{"num_attention_heads": 4, "hidden_act": "tanh_gelu", "norm_place": "pre", "positions": "rope", "attn_scale": 0.0884, "tie_word_embeddings": false, "parallel_block": true, "init": "trunc", "init_std_up": 0.0353, "init_std_down": 0.00644, "lr_head": 0.00456, "max_grad_norm": 2.0, "schedule": "wsd"}
Each number is 128 + 32 x the weight over its row's rms, rounded and kept within 0 to 255. Layers, rows and columns count from 0. Numbers have three digits each. The size before them is the row's rms in percent of the matrix's.

# layer 11 MLP up, 2048x512, rms 0.0446, rows 1552-1658, columns 64-127
105:157168127117079174156134160156125134128079126108139130104106057121128098108126184093090093083088112090124114097153125134182128113117162119126179158125083081160117128187145110106118131111132131
098:121079110121159115105166048110116096125087112103120166126138125132081145125154158125063121163084141123088137086168197068144120055128140097148187101089128165106150102169137171107158107115109118
104:152148134169123074048152158088147146142168162179111109089174139176087154174138125073150100153130156134192184163166124153152105120135104066129083114050125131146186128112145161091127099151187077
101:150129135162116212107155143155114131153130094149107114139144132093130097122158156156149145169075119145174100044135120082171187171120108223100161215115157154196155169131160195111157147203132072
101:145127098123121095146095087115143133079132146165110210129086148136107128146141178123144125093123146120143166187124115090082116143142112132124076112098107072178088125077078165123123052113149047
091:117174174120125108114176147154136152143127155137123156113085166185178148142164197155099159142114114139122138128133105132117126132136201178154179142176158126129121084084061096091089138107123170
090:183168085102128118137143074096133113165081106118150115105178100127165171124131130125120093124139090152175102115102148107094096141159117120154102120142125133116138077111119152165158194174109056
127:110133107140112086120133127154064127172160124161172162106100118139102115089152150106133140109161100113183189106106173179137080168112054128090105169116154031171146142119142140088079134136089111
101:162095103127160205117132103186069156137087155173155110166106152077142101109090161117159122121103151109165154088185078087105086158136143130126125172191136118086139109110114145196148115122166090
101:086093141120055098090090094158127116058076181107092129138140160116128147134083087138110142106118118098180112076129153083120028138167150060123096143156160109104126164149105192127095091130169123
094:159130148106091230094118096131096055153142100215116142126078073203066136091098147116124093118154105095137103132121096160189146133073090131137113129110150138123172134195111158122142177186074110
100:114128133183124088113136166089077167100150128135152084091115164199143144148121147109139133136117093142125101080131153161158139105118122141138045132161131043101080092117129092114144165150103110
111:176150153136109144148111096190137116125074135098182103155121122152083159125134103119086082128152086143127161106088137121151135167108134156078065138094159092149210134141118159057142122178127080
097:107104120113183129100141129130115132166108162099056120144130180125149130130113154103075153083135185101071063143133097119129144163130202079129153135097184151119112096108061109137147123094137123
095:129128140079114162167119139100179117152086128182117105111149147121173159133151096146096093147072139152118136140081152081114151155138123118064079083184192108098097150058141142115173119140138142
102:146127122136120162170183087150136136211091117159129125195099133097142111131147177162117117056114156180103119143141160136125089136041164160134167141126154075126073127108131139123087117120122188
101:130146149112110194115131118153151158134133160131133144106139088129081110142121054147082108095098134176160103122159188163125119070098117156155062146127158129108123144102113176081190093164187035
110:121151113119185159115093130142090142139131146178103151122142159125155089162082178118170110103117154187198084110122184147124126087116166141067148141149178122138155136103191186091145091197131123
096:136092102122136107117121142138143096080116074098095140141155140152111086121160162134169096120145171152182123152100045142139136082146189122156096150084115142139117096114134150094117128168156143
106:096133132116151126157135164144020163123071136100095156120163120123115094149125153124170106136092135132121105113087114125179132108173186107088049163099094072171184130163097140118113144118147122
102:115108119177100115102086189211026102163083166127181140174098099151106059156174144094160124160122178073126134120141113149121069126129163108084085134136087136102128132158182159171046201129126090
100:097081110077159138118093192126134098102138107132098154101036135094112078127136150165146096106072081168117091076138144107130128133099167091133106159149069147163111107139170147159117157148143140
100:171156140130106129151186126066189113024160050096138109152149150149140117098183165161112186104104129147118119158121099089077148117110094056134126109094101150113090147147200135136121132162140134
090:093087139159130153113149064120171124169098144111101140050157137076121147143079108049106064156100161109157101090072128089209084127075179157158136136127104096106112174127193117118155116147153137
104:145163132143102122124179110124102123121112099188092126152179134104083104123165075107096104138100142150171106121119118128176141120119147191126139179129132180150165138104130134107130171160107106
098:151089135207087114107120122133129123149068098168153077104109069144127122091229129179084109155109094099151153098099131157089142097143156122115118163111125090121152116085159135111092148122197104
100:147136069213152176099096119160103127115144101125087130162120147140156161144136126104070139108100151138076108089105128094138178176154170096121069163089144113116151140102133129136138088163152098
105:108132170102155171126203115159121099111158124174202166086154194103174138158185148125127128120146187184141128142119157142143082090072130093136134196116073075156118166071090130124149116115135110
103:111108165125115152151169101195113112160108128146093146093132092140144123137087186178138083180127117189098061101160121093158143191138160190148111169119144138105072085049116161114117133186210143
098:143093127114102113131112085107100134095120124110106097098198140132130129204108171123191128073090174155122149074126130099089135126109144178116102132099142104116119163122139187167141096139119155
102:116144143125108174118170072200164130137124125118095103086109111100105116157085147114101091171126198107152167162114131138133107149085113117131097187118127202167094143167184134161104104132134112
099:089130115073079095122162121148134128149101067065122112206085153177100175159117136103092134113085094132130125115149114116134105141100092168148119104120068051126151081112140142099148090119126102
097:119170113117173148084146096162119086120088073168125147116098077144089099128152086095126140109076114103108120047107115061159111159154159118159142135165200076123036126150179188091144093120138152
098:151072136132108084097093177103128158158106111171175144144096118084113160139112147173142141137164129135128109162128112110114143156100141122113104112095114058136148115115129137108118064201160143
096:122156156177102106109080136095129081127146069101131136091092082168098157084181092160129159120148145081122146105113130077131090172106131019160076102134137150146076139085177111145131126140139132
096:175129119131120108135194130127178088180112080135145065167135145149155160164098097204109146113122094145156122108128090129125119141101077083076172138137178135093185153125162111060150114184156140
089:085143099163111134129169074140091119096152112117160114104169106194075100100234064117104103143088097168146149121080174113145134097102162127131098139185115091145099177112142128106113101108136078
101:148127141146132146108121127122099163167130137112108121126087174125111117079143136194156105065123182087173152061130149122107140090105109141140150171137178168127119129117097080118095072147113117
105:165101129106138158076134175110069098117127136191124132154138103143158088107150131090102130098084139153079143143143124085150131124109181173143131132053131155134152142108092198115135168181113159
097:099089116164176129190161138106146189101108105121116099118128121113138121182117127143109143104117108122126092130192164153085059142113158189148162160058165140172117151188183114127140129138120089
098:129119134111124132126111065143161135097167160141091146130179145115137153144169121155110121177131149167147102100069096147179083100126156149158194154086129167169050111150094156130141162149126072
108:089107118163118091201097155097098122148110124164147154102116153133102128105153121141088118087096197137099102193122151046107122159148111157157139160105104151117128108117108118071089166188127121
093:122140135093155121059129126156123122108114140147070186164114119110108110120111117163090113158108102173148122089116140166069122143112163134138119123138081169125123134098095155141129054109188125
102:167173126135121137138138151161113153135073100164120136097146138084098143128152128089085084099096165179114142148122130063114109116163143101137143185101156099176120088098104090154165120099135149
100:156145189093145136074122104101066151124145088136124123114104145104141225173144164120184098172123136107140124155113158186155168090081098044116094187106156110144155098182108167114093021098173144
099:128158118163137174098077148118139129119111114108148105111090135078078182123059136128104170087092106141168110094171129117167077155094127142152079133151135141119132141135113096134092103149085180
097:119148139093102168047150078091050159163118093164139177144154051113139154073151101194140102159078165112094112174153116131090131146129175113122135114140133156148123156130136112127140110138118105
092:152052139062124140151113154117137127128114072150182132168140122163083165139125088152083088129072117111087168119190194151078076099081134161119136095101089115136145117104127178134134146167131067
099:161163191160136162118108175121120131155072105075132114161156093132094126071177133183098076107128107176132175118151174132209088176146162073208157177123162133172079158127175159109149093123217130
104:177075166180125156174152103123061129125139103157105135197119104137078137120113185120142098117052120187148095125121160061201136082162149134119155146114169063193171064102095180092116130096190137
104:180113176176093107126092171084142066148133103139091079211129159146123161092145146105153105166147094128126168162130051136091119115131124098159109162158135169175101117186195112127153143150166122
102:133122153137183161051133143160125147116123144060057074074134111081134103162123130124098186070091116165143078141144126101129148134128226080091174175094120120129098117164157117130108138120174132
095:168108104117052121133136140097101144133118092129098140111126079084067146160157075105109083049141143180113124109120102145148135154164146076117075120152107051122094099129117165069037153127145148
111:181188118143186168132122137115138099129098137160147103084150123107123136081102132127139107131121145162130099134207085140116102181135091095143078128067133140067135187086108131148153148121120103
099:152194084090225199117101118136163087132119129105077131142095175194139126142111125146084124095128198123106122126148147064058148123131120179102153128118109149134118163176157114128109137119102077
101:137155162137115168125060126103134185131107124140152103070149127136119075089166137176101123072111142146141159148112130121149112193128081075106167156146179163134080143174158171110095080113131114
098:182144077159070201146064103131144101166130152134077100188128116157086127098093134121089089117061112161092143084157111025133131168141161206176230133110134166157063157152089165079100046118138123
102:164134094145078129130123103183108138154094129122144153110133128125065140111071107089162154105172159132168103154079192164180092110171136123126156135152107112133162148143119176178177150144121169
102:118099132129122129108178090158091127135108106102119103066148131118102108076155173179143093104175094157127142095156140144117088122130109164120079115135082116165149111096146208116091117132125158
095:171114135108126127074107114103095114112110091199083177149083122129121153117210097159095161149187118185186143114101115154151123052155059140169130137143147127143074161076092084183085132137130136
094:192145080150146133071113145169165183177113166138112118152088103168113097124146156130132133091127105120157102149105145152155105198162108157127141162071170159134139145115100081129109105142156175
098:132173127117119143090138149112094069168033148171162112197093125185151087129158114156101090127143157176106120078144061142102125096073164107117179119148118109201154106063186138133112085154089096
104:135097092146122115133124158183107136116074109155168141126139180129117137137141144172124118112128107172099115104080122083093109181149105140103155111107125106100068137127150158073115107098109156
095:193135118173177114191181107149154161162065176110119112083090128169146138102179102135145112106177132148186085071134120062137112139111156021129182104125196172176161148155131182099128114110144153
097:121077123087095174152156085117105131141061113078145135141133122140148087119146106130102148151105139138195137061130102126086079124115102153080091152112192130107132158162151172097170157187136163
104:169150074164078135129121091149155072151087155176124158138107166166093117140137142129128094115140173123146113095125134097148100218081129103085163141087116122138080131083114178130147105143110155
096:152134124106126133118148113194160198163172112152058127106098214124088172128099208147149129082129113132144114163097102061132093180068079118165102066086118096176147135136175124113067098164182135
093:134096116182112097139108132169102104093139051135057132138125115128184102158133101126135124096186125140161165171153120167140118108122162131103175147066156123182095119146168179167141147115160062
097:151175102189102145132166043138119125136146139166145108165171121176158133123113122090168144089079129110134205126180097129110110144143123103112107075142138125128083138144123131134113103164150165
098:180130105133134104136149136137107068116114114115137101162150107142185083136169141131141077077151150118122145088107132110134088154149209109132176139064108119124109136121135115098141148112128118
089:074108138182145108132126165139097083058137110168110127146138129124135087158144205140139110074127098124096089108142148118186127093081178079104132208052108164115120106073181135090149060119144072
100:148131064113101096115138188143122091158137100141094096097093094118167134113155141197083154131123117121119157084153117114108089094051088118088120197129115120099067148156127135161119155110160117
101:141140156114134156130107132099099164141127171170078138158103169116142156129090189142136126149115072104181130121146177126079111172113208128127144106098150126183134037104111169141147150138125125
100:177132092153162193127124133166100107109126108203137099147146100107150122144121133169132124102122174167155147103127141092126078107111145117126136109093090122120137160133121146073105141180097161
102:132124086112220087073133090117139145105152100090113113159158157155113157125112107114100151112107126112158151115100145179145140216099108099051174145147163125143106079122155147155110077162132126
115:113159144131166097131112091120150104153096120137143120149113139087102113118163136220080128167116142147161193199128165169171166133088177137081088146138112109127133133180170134133105092161115103
091:119092129126128158155080044200110119197115152113151125174123148104156116085154191145166119162097165172106093109081130093151111181124107120180159117114128093160058106081145168172145200143149093
102:183142086149099179097162094154101147116118104164090120085099098143137136115117148105165108152089111103162130031142104075141127146130122120130093183146206132125113116075106146073106072133161128
098:139084156133125171114160147097138162139109150163169140209082110104114122135139108122092086145134059081108128111176156124110110153092144119107117164155170076127120121128166151109104127143144150
102:160073091139170131159179135072130133120128156193131125141079161168143134110106205148107166101141127127187167131168152110082114138147106075076132108105158119153099072085098163148104082177202108
103:167174113108127117106075121156091105141152061097107118117137174164145106183153127148162116107063093123105094106146066131048140130110095094151145099164116074166110174069104131090041160145102141
099:185154127147112131098138105130098095107157130143141136172098139123097155111126100162175118043131122157156090102145109132156065150119184109159147102129159126139111099151113135111133114125126196
094:100082066120127112157167113152121067156192156112134114128124164157147131139157197174112073094114123157109090131106131077112105152105115079160130098159113100072197131095086154064158174146134128
099:153162132155163170124081167158073112125135159112125156165113134111115138077197163150103112137127185136096093137166127149085157095148143099115146105124145118129118126109106110147131080122110207
104:104134092144178082139105116137132104069092122144084117077070165162093135098186110143141152136127149095115126142168098083099172192121072109160149128069145183148107053133155089163075146205161176
103:124136112086130085120129130094088079186109120114140144105071116152083121116073141104111121161162174113161182158154120105183106112069172133121100166094157099140130149121126173092119105116156109
097:171107138153130091123141120075146136135114131120121120177148110167154103099180141149101107130125125071120097070162133115104078114150116154115105090091105074076100152115119164123152143124152165
098:165154088142180149104089118080154128147077136120140157130088136189136118107106121164137086133102180146074196083136078104174090087162137104152163189122113144080123138120146159153180121112156070
103:127133094168172114118115069151126078131117123060088065150114089139098169098156135170124120098158084184171086143144095140151124137130129088136148194059179064111091112147134113112159119173106155
101:151136123142078224160085128158149158150178137179146168092121200140134186102139140108118153137105124176142137184145182104195109094113116132112173093102108107080190093160156092095089094113119135
104:208089085142115112113144193146119154212129117146122123117073150080052113116118040161143149130204158135116086132156144116095119159169120072092148160124179152135161134110110118117103135141165137
090:145110080088117160121135158183097091128140113127138151157109140146108152135109093138100095119118133162215103098146119068160183157160163120098098188128096108124177142139138125094139156164157104
098:048149124138144094072162122088141064183077157155150170177134135116142124144141113167147081125126169214158098154174136152072181196163104077100131093092114102094127070156123164176167176156166135
103:134083089109134075106112086102117133136123118141088163127084160080149150105109096170134124158123212076140057132086197070178097188079147098163124145118101130111145080136150192128057109179115139
100:124141113164154130135150156144120075101105087103107175098076188151145076130166108175187070097143100107147094092077187111154133139151087079086139139118111110180106156104103211105182078202159109
099:129126164124196193101136091162058138134116122112092129107162103191113117188121135163138118140117098162192102160143177122123066133124120132143131156130099102107145143074105138126084167149099122
101:167093118154183156062099166153130135116127126192116119126146132066111138125140118171154177106076162152088107137187074100144131093150130081139184069104062132196123121128080078141128151117116078
102:150179153168133151099160128083145103113174114131108133125120144091168111147120145173176118138096102145143146171163130052156104137111109110133165142118074050118132120076115108160114135153159123
093:093139099128132164173164158158108091149112089113090108111090124180068164155064166165140117166143128121113157061044140201109065125100119153149092187126203140108086113116154113118181031122110117
106:116130114124150142168093159134095083088083062160147124164048128139166131104141199200151130045108181133162147174106117102112135126119198133150142159100121068220106110171154154108077091108147144
107:133158138165141106112129173193122146205148154124135086093092141112125154168071134214157093134144131159130123137087158149155073163112146126183144215104132112103163119134172095090160130152094091
101:150139048154123085150101165106105118148115067117138074106160151163102122060146130134125130103123054140121130079138127125150098102142158100130077119125157140196112104137120125113121092165082088
097:113150096093075120148171199087139080141142115151180156152158119094091117105170175128108129153173085135097147192188137141130078136155151134069140166123142116144141072128131109100157151138139098
102:138113136145121165107174137130045123113100130097126143119107200088107134136088151191188101112181133122099111171132119146090120139093161133068170175109178103137161081152185140078117196138156135
099:159092171157128126157166104127127144099133104161129161153124144103216169121118203107104103169087182128164127121189092118147108071148176156088094179100089111097150109097134109129085137180129081
102:135147101182156115117187113117106088158134113108198101171130159127135132072189173136099118093099135138181159089139122104091120164122155123073133141131154088137077108076131083064131091128143109
113:106110025107146155087137043169085106113136135134146153136143138073136154105130090152133174152097199137146141095145085120157111126143124114127153136127108148119063133146140127128145118149197102
# layer 11 MLP down (transposed), 2048x512, rms 0.0367, rows 1552-1658, columns 64-127
107:135140128140180145131135164103152096152154177077173145065093056121120138104074126108146123186132094136037132105140148145170134106158141132128188138126142108029116089127129079198201167099157068
095:159074111141113187113055155116055121108166103090178185166161124061144173140122135126165175153145115169193084136150118118118113118104141179138183150159174153200108139154121157132133181102105101
101:144133138110153132140127070168075145144134116091127149117157140104125147132114171065118108120132126081113075091132096083203101135121103108181094127114138152113079123156141088202138119115150147
102:121162146169148133093104107058089093144128200083112175113159085120147150096129133090120152107173091124094172113158100160149122089168156101106095105142114146161147090144120084124125127154155136
097:081146135145112163168144120103092169186156136091124087137209110138128115148168118120091096137160112132162200081142133149152165136111146077131123073131134100080142157126154114131145184124136168
083:155121120164113160107168123135164160137142136121153159157093097106145169143109128107057117097151131176142158142135154132109133137083168116098142163119173125121187100149165211129153152091103106
084:105064121141165146080105187150143118079136129112077123211095110112133175146134158094122101199081129099092079150150114155110087108123077062162112149148064169077102130105175206111099116143103068
112:089150111134112121143112154158067172145128114135219140099122096190128094124109155115123124174158044117167170149121116148146082153191044192112075165100117101136145169126127147162127137117098138
095:099152097071099137070160143165144105129128102124110162086172153101111162090138129106090165136116100116112159109144168152140141100137144082102155126140102157161172074171132132114121150177116131
092:205131102135145162135095123101159143164151136127164156149125126146147081078142146179115102106095145097117067190155106115112123124126106092115178167162096126122116190086162146122132120142086096
091:137134132169160083084148144142153160107091218094100079099128171091140143094099206124095182181116214142137109075146172120077100079126114101155200141108095093167112124138096105100134078037165126
099:106152131187134176091124137089161090076166150084146117080161070125149112095141058128046120175152101071115128101087088141139140156158148130114179094092173105107090171125110107128107132075123137
106:162138153134170097058158191131108139125120122154125151173086046165154140145147103116128103063107121122142109163149145116144162130084150094141102165089164138128109166169115122150112085167150122
088:138066087147105106153145157122145125132135154108166167151169103138146043097130107157127103208138128137128135137129163121124111147135074114165137195119049193108115138098125124132123115167126151
095:120103132166158131114070149148137139151151140146078128112160083173138181128083132086140089112131157168149142099171140117121077121134142123179133074080070110184167112090150161161144102077056119
088:060122121129121140098134148101105126123140116074163123102116131118130161137076144119135126108120084132133156123145092149088093120115116120081147160115120097102113113119158081153118154099131059
107:093144119123143138145095177052130126130105161159192137086041165177184117115183174112094153180135120085113142132136114143136088105112094114122136139078141127186136114116112173101072093083150127
107:177126074161085127137138178096124117120155126150193186134120176156083113144072124148148139144136130160151142112126164091113140128141095078105162111211072128097114063129140138180182150147095099
091:121187158131133168116144150136130096103141075127141104129094129121111060169053128183093118108131103124122155139180174116080101151197153101044059170170122104099171134142098118136169131129100165
109:138106147128141144127063141151160128094150139122128095136179105126143147119129115168176169102143125139171160140106076144138091122133111151110164157101108134129149160157125112123085113091128153
098:103119158098140162155026081111117194109160134104132166121151120174133127140116138144090082153152113156141074168161119156150075143145122156132118115109172136144102142080150152147146093159064145
103:148145124082142119159172143085145126126159148113152155114107074088162141127030113116162160152124134155097105091137129155069160104055128138056127099109141135113137133113152121098146177094127111
101:083111105111120107108162111182178128106148106120114102135113149131089155125146106127148149178121092117140114142136107121194080145132135111127114143116125157072140180130127144157088128099169112
090:126198117093165141125077114139076154115133173122159094182132104178110127133123165128181207116101072196166155113194114120047194162144084142126103157162128144100120103160089140178102168102140148
112:152116132080083135122190085110195113130149151112183132141105159149101085167118156125186111136137109159139162123132053163128118161096082121100133155104117126131154226172015091114120161125197121
099:111134107094176092097152148127133085074118181152169139157090126101121151134116133124102151176168121106094157114110137092169123100093104177065093081124134129189208141056067179089122083145152209
099:102121135102061139152104128131152137111105171093174192124092139085193158158207107140109140106102157146189116122152147144097146120128093092152162067116126144137135104058124094184120142103122164
102:145114136179130085109120103208099145118166133162146169132157124128102134085124116107185107117186080145135051195102152150181141136118094103129181170149114179092132094101113179171091173122143141
098:148166109108133134145218142125120098158169146078167112105118207142105111122131157133109135138132109087135089169100120115120055108105123119116113192102152177125122099123094103044141126095121144
098:173060172131158149102112112154066140092130085169144118136104166130208127134158129130079127138155127162123078118130086108119179198168117118077104101154105097081103074178124028146124154150122142
098:122101083136150124119091175151094144111167110141134126108158127102167168086101141113164131133089120122112139095136139173094160127099135167074120109126153102035156134115181125075154164125172171
095:113125161108114138119125129139139139157114167169093139060108165109121029111122162107138111182154188130167133165117182119132163109094107112113116109140142144062159169178096178070185156100084124
092:181090182159134176163108081057108227142189097052150154125088128120127144143088178096167128149125103121130130123100193168138080117093118119118109082104054168113092118098117064114113196135096095
091:094075221099180125087109097123122083132124130050166117078114173155104161086110125172140090081113137148142175135090159143146158101195149139134100097118123173172145126096126104073157071108099158
096:069143126102134165075195154125133186110112195164153125186100138114139084179093170111107100125134136148096061123161155153138152179160164213131141170107147100075098119168119136113163155181077112
094:096141129191129193074078140137057146153114154044170207088088079088201134136060160058106110144133181135120144153174119152089171092104117151178150084114119089070086123094102130118180185068125144
088:210132115072142110174038136110150197115117140137103112077157112063177122130156133159129166102173148071106127134085179165124115119176124142120183149151117139120115132133127142155174159162109110
104:121133135078187159138094114144101141101125099209145159156119101059047158150100100065101110178089149197171103163119073142123140163102127168102140119129115170142134092117127144063170177115141151
105:056070097146127058127190185095210148162111116110124123124122111078140117159100142090126124110153132127130196136068151138133100123113076088120126075092137085060100114135167118152156158134093114
102:137137119138155122161097149117134119082131149168105073117142175152137128167175160157167161147106149103093167059126163102151135102167058123198161089105107123143145127123157080102132097123098123
101:139150115143113140129132126151104108102150120135165125166127153135148106122114126130142105133119112134116090162148093120152159201154161105111131119130127106156145140102168112102120181129128172
110:128080095161092077129141129154156148090151140125148134111083169133127156182173029148133134079118158103096085134065083159127128145146102125086167086119155167113150114151113070142140173107171135
090:077136108152149141170137064146083158118118122184182093155167165131163169115184148147177111115150172104125109133112090132127170115164143136133179114171112102157131126169101157171117133192079053
101:110103097131089074173131129133138150120106116082108166109072139167178154151138144092088137161102139140141112140120119109097148155180146161180060130119109098108105135087085167135071137095136106
101:128124112173139158134143137205112111094200147126107098118161092113149106146147057158127142061104138160120089124113071078100116164150126168074162138145079099170106138093134099195142130139087154
109:130142134151121102077108110131195166164160159128154103129171183110122145142132102133152124109102151141081110093145171087114071098120168153128124103112165096084076161113210109129156105139103120
096:106105077155152138123093041173093173142129135113131123099154148126131121146134161116115123101178135117104140071097092107149104101088140117185138118102135189142168111097124137145119141088103188
092:179075131163116116145090064143121120093106119133097097119151118141155116129127128118151139157123125112107213118073087089131111112137114177119156185119106120088130063114139134195097093126099149
095:039122139177106141145171160098098149137155121115104142132156186170102182141084127141134137189111184161075182117098119077111076135111164133163066167124145110089085151024089092131120135123084083
108:157067187102122170147132087059092144145101202132052149134133092105091131115121116126116108194146119142148057157098119092179076094155111147128193109116174149104120150065149156152158111085127109
100:092145149144090116150120135125107087147112125119135208129186165094130143132109144071101153081092084144127098165094136137133184147178165160136116148156077129084139121163125108134074196131136138
097:112163117144133111092095136117150140150155067126204145140110149140152116100140133120116067195185145161155145137088110125099116143127128134132150164191191147077078204113062130200167108157138123
096:144170120158167149137133150141130149117172130083132120119146208131171102062081150072145121142152156139122048107131110135093133167123171116135167115071142188156131149136215122131151088170191137
112:182153176146143125139111119158156104133140186105145170142134093162154129144060122127084150100147113124067108167107123131165088155129175098084096152115080135155137146147082124098104179142099119
093:141117146192117102159150142118152159119128143145123131111116162131146164194084119165126135090142082141157113130152157152194140171081072046069098147113104169206185142121146152092094148155110124
101:167176133153165117151062118191144125180099134070138159126163118173116099152094171119137081082102118145182170150178100160062153139150148144156163153114126080119115049166130100067141172106129107
103:182139174195118160085124170118153130111070148126122123093107095127123107137083174149174159131170119142113117090105163136066041130104075083086150080092172119118185124065126142130121143109077087
100:121105097102152132125122137111136166093105147164140110136116097133199123135170150149139129188100141144104107133063110086164212135105081118155082107112153121156128115077170090127165080106151093
111:119167097114085106126141080097135119130156107136176148139176094182116138156164156134141114128120107059100102073167144129080156122131142086096114107179080136143137141062086160132067089166109154
095:092132121171140102139097111225137113127139189111150111111201140129117184167113122143128058117120137125094075107182097159109129189126118093115138144107111143117120088160093142125070150145147124
089:130127136153109143161123144094112132050116123146151146147125099114078167146087135096120156144135161152088134149093039112113100140146147179103111148083084034142099132080152121112144192121056090
101:083142143149155144095108124091144083111100155104087129115089121147143091177144161118077106101133111138101126140138138170150103136083156075092144185097156081139142140138145148165155150121114118
107:152173119155109065140094095081100129112097117154115138138097115114108137136088157065111116085102184079144099117091145091159109130152148116161141125124131163055135122119146129160154108154122094
103:138165130139091124104100155135055169113148131142153083150170176109101134148099193141100146167166133132104141110185130110107092100197164121128085118120136104139122132100100154132092085136111129
098:082106075114179102154099065112116143125174086149130144118037171110139123141161126127155145112137117122083152155117029103135145132123092088178187121216119098139076146145159145115122047138145125
103:154109060144198131125126139153132168111144115053118122064123105059141130128128088142114096113119146159142153052156121157120142134151159097094123118062086161168116187064098143094119099148161134
093:127154107184177162070140099111084100152140069126214089147136106175170147066162150116153065090117162127142090161162117146116121111114174144103108138145134133111179170110133119138142140132122169
091:069178108133107124116158168076158134153100116127128091115121110134115176141080134079177071190145152071115123165107151126121163067111104137089120116114085114097115123137066137140168161169109119
099:108061110166124112172102174131122161171191109087163129083160128049102085142096162083120119113108071156131112117157096128080185109085116188144102152136114160123128111086159163117130156097150113
100:184142223178098166100142106130168107086117130134114140095114073099177167141093116136129157111167202098110164194154142102072114187150126111133140111138100150115134174048151128163133196160117120
088:127092109048108119166107137153106189115084144094163140078131134095109203154136113127145143126121159115128058139146082133097114117141108179128151069128139114156177072143118135056120160135112162
110:153098033144149214131093156139064125109128145112168091162113123090129152081126143140124134157112190124111134125119126149145204110142104066099141135167149105244097122105095079137154120166131086
107:107139191122162149125119168165092136105089128124089082115146086094177101204157054150089090179105084105119165115134188170129147095122127125117157142120148116077111095111180143065148141098079074
111:165146059097059119121164140092107134093180117152083128178141144148112115155127184141158087184142106103113161123146148136145168179147146121123143125121088189106130137144159110108118164122143157
105:116062098158117163203104107097102119138113144191105066090112132092130143167108125187158171124147166137114126114131145091119092150146104097143166124055103173103165119101065125150132157107089163
102:106170131074118167180012148085136103100094107110172131118095115135137153111099108115115083129141160123149179163125149174129151047127110101118111085147098131041148130145142111153133139100215145
092:119132125128087105081116130126153179110080123095102106148148066189111144147175157133168076151180008177076156138153093140182069132090096180130151136115152138123148091158120152052128137114131054
100:134205128137138088161131125097120123104117134099146126139123141104129149149094217167080151152151122130204119141155098138144090160174100145102150180148080149146116121123102097132096119155101181
101:126103133169183108158050201103071168132154120133174117144122133071134116132095131145152148148102169125157155098144186159138167138154085133117181175144109066116138144170100164098148155149121147
110:080101116157151136104151166122128137169082127113183122120096107104151136184095183083111091126062128157092125158131088186118131106080155151090085173084127114128163075130103126162107152119122130
103:174111161159010150115145183093154162122118154178157174162089160169180097123150177095101114110188119166151119116135182135104145155121040178174142068202207105150111137110174089166200079133141157
100:128062163107093157082160133151118145091110076142109108057178095133105130088104184155121122138128155079151138110170134143094159114132174138147130182101086167106143132166078116200131130124062095
095:106130204095140138110058167168099132139130097192201135109103145136120164111112134098118111158070166145137116087165107092120130148076071119130107107172141089175081142117156132155106122124148138
104:112123079129046144113120133138129104062143112087114083132100158142114083163096135154126159057131152104077127100097189183151156133112107152084116139158117138128154141163154157103149149159176046
110:127119136138094140147052170147083130115171115118164126110169124164161059102183059163153105168155184143155092091101129114184142137144132219205115087190103114110137168096137128196105178136105130
105:122171086108138097093144074111177119148161095124087137092129131094169138111126147196131168102118136152172104125103103095148134153148102141183123081088117136174095162143135099078134129115132132
097:141077118073142117055093105102151094138127152100128126125155177145137143124153007133142099141135091101106112130142120068121096127138091089167154114136148151114156072118100126104148171168163146
095:173145110112119139086100128109104170126091007088135151164154096095162103135112124114125101117073140109070159178181097118057110131092125139044107092118138096142203112186108117098127094087124051
101:116088119078141124133135100099146150127140186158073180161111139146124109139092138096069150125117137099171076100091125118174118173170043149101149122084134138186115103122135089135146114150069124
105:140176142120165142067158182120133118158082079096166079122213126087167138107064129163108079161133169144161097131119181143135136138169173126170119127088114172137120124143086129093140125221105129
101:080132087117129122140122108115149117107174115123143138155094090125154077120063149084134172101144127135111081129070138184133125171110113170134117121089136153151122142094160171171159138094105130
091:088102122192140133136137142122140121136128164170141145113175145072071091148166065124210153136092162140105115152155134174111113141129097068104155122169115117065157120132097136152134107108084125
097:128058123128087154087148185133118157103126178179098127099119113184104107081114089085138112163185153096110110120097125159161109131088127130157142161173126097104153133128160101089140118137088141
103:153110142101136155119102176099094104140153086083118052196135045087129086152158165110130113131183167120101153120134051157079116159120136157053114138138112113140115104092136140153114064082116106
099:115114161127171136112114207094178107073174113112150111167204083117133136115117141100116180107076095160166133173127125190115133138157105102110107110172175176102137082134192106114077144082135092
101:119143090142146086083107080159139126101138093126079145100165123104140148137081106116096066124136097124096133148124130134164152198143102147157106106147159149158163149102129102071152142165074081
099:113146183122085190157086141165125169130142161105146198137172159102089138086125150124015138154098092114121109143108158140184095166159203159165184068101115096184163125133164120139117149109158128
105:095113121145164125057189109116083108085084120138119156108134204099154159093102099089143115174097074123091135146110198137185104124090126130108127136161164125145157130114062159180131098063133100
090:109145084119143131094122114186059165130177167087136153124103185096115096178144158093194141056148074103153145172121168081164151130088091118112161135122079124155137163149114142140145159176176092
106:091151146114073119133084159126083118140155130116181060178103167126110072136114160136125143095166139122072228146148145167113172124128101117079118115188158139169120169105185145137195089124128094
116:132127139144143151098147182149140094134188165174149082080155148158197086129077171154129155175114109129127125099103106114092119143184108163160169179109122168113105153075089140182196110188106130
098:196125150100141131078103152151111156116134085089179127050077072080147116116094092141089152115173135116144197125132118119133150126131110165065151089124111126080167148116148190147165146177147149
099:103150198130169135148108150102074133083140128105125144119051154105096133140124094049113145136114157125126106146087153138105102140163153159089162115108037097090117085101116075136104073135071164
098:130131111067110068117172177106161146123049127050132120140109107128101136099142126136127124148160112148170174132195052154148067142172152111173111164073120093132133080097140126092116109083131137
101:119112078128095107117096139144099142182125142121072169088168064141100134079182105095196117120153193130116094076038148133133092127147091138162166099150091137137135126119151137082095166121101160
099:152133164099115151138145109087148146046122122090098177089142162083129118170097146113145130081130091128133086087157111093124136127180160118057111115102131110120137155107144167146167106096130154
122:171060101109140216166159141134110171079169131168124219122101107074115126145027161095082122172066129179104100124107125130087153129133026166151189056136098104052179163119059096121135140130125094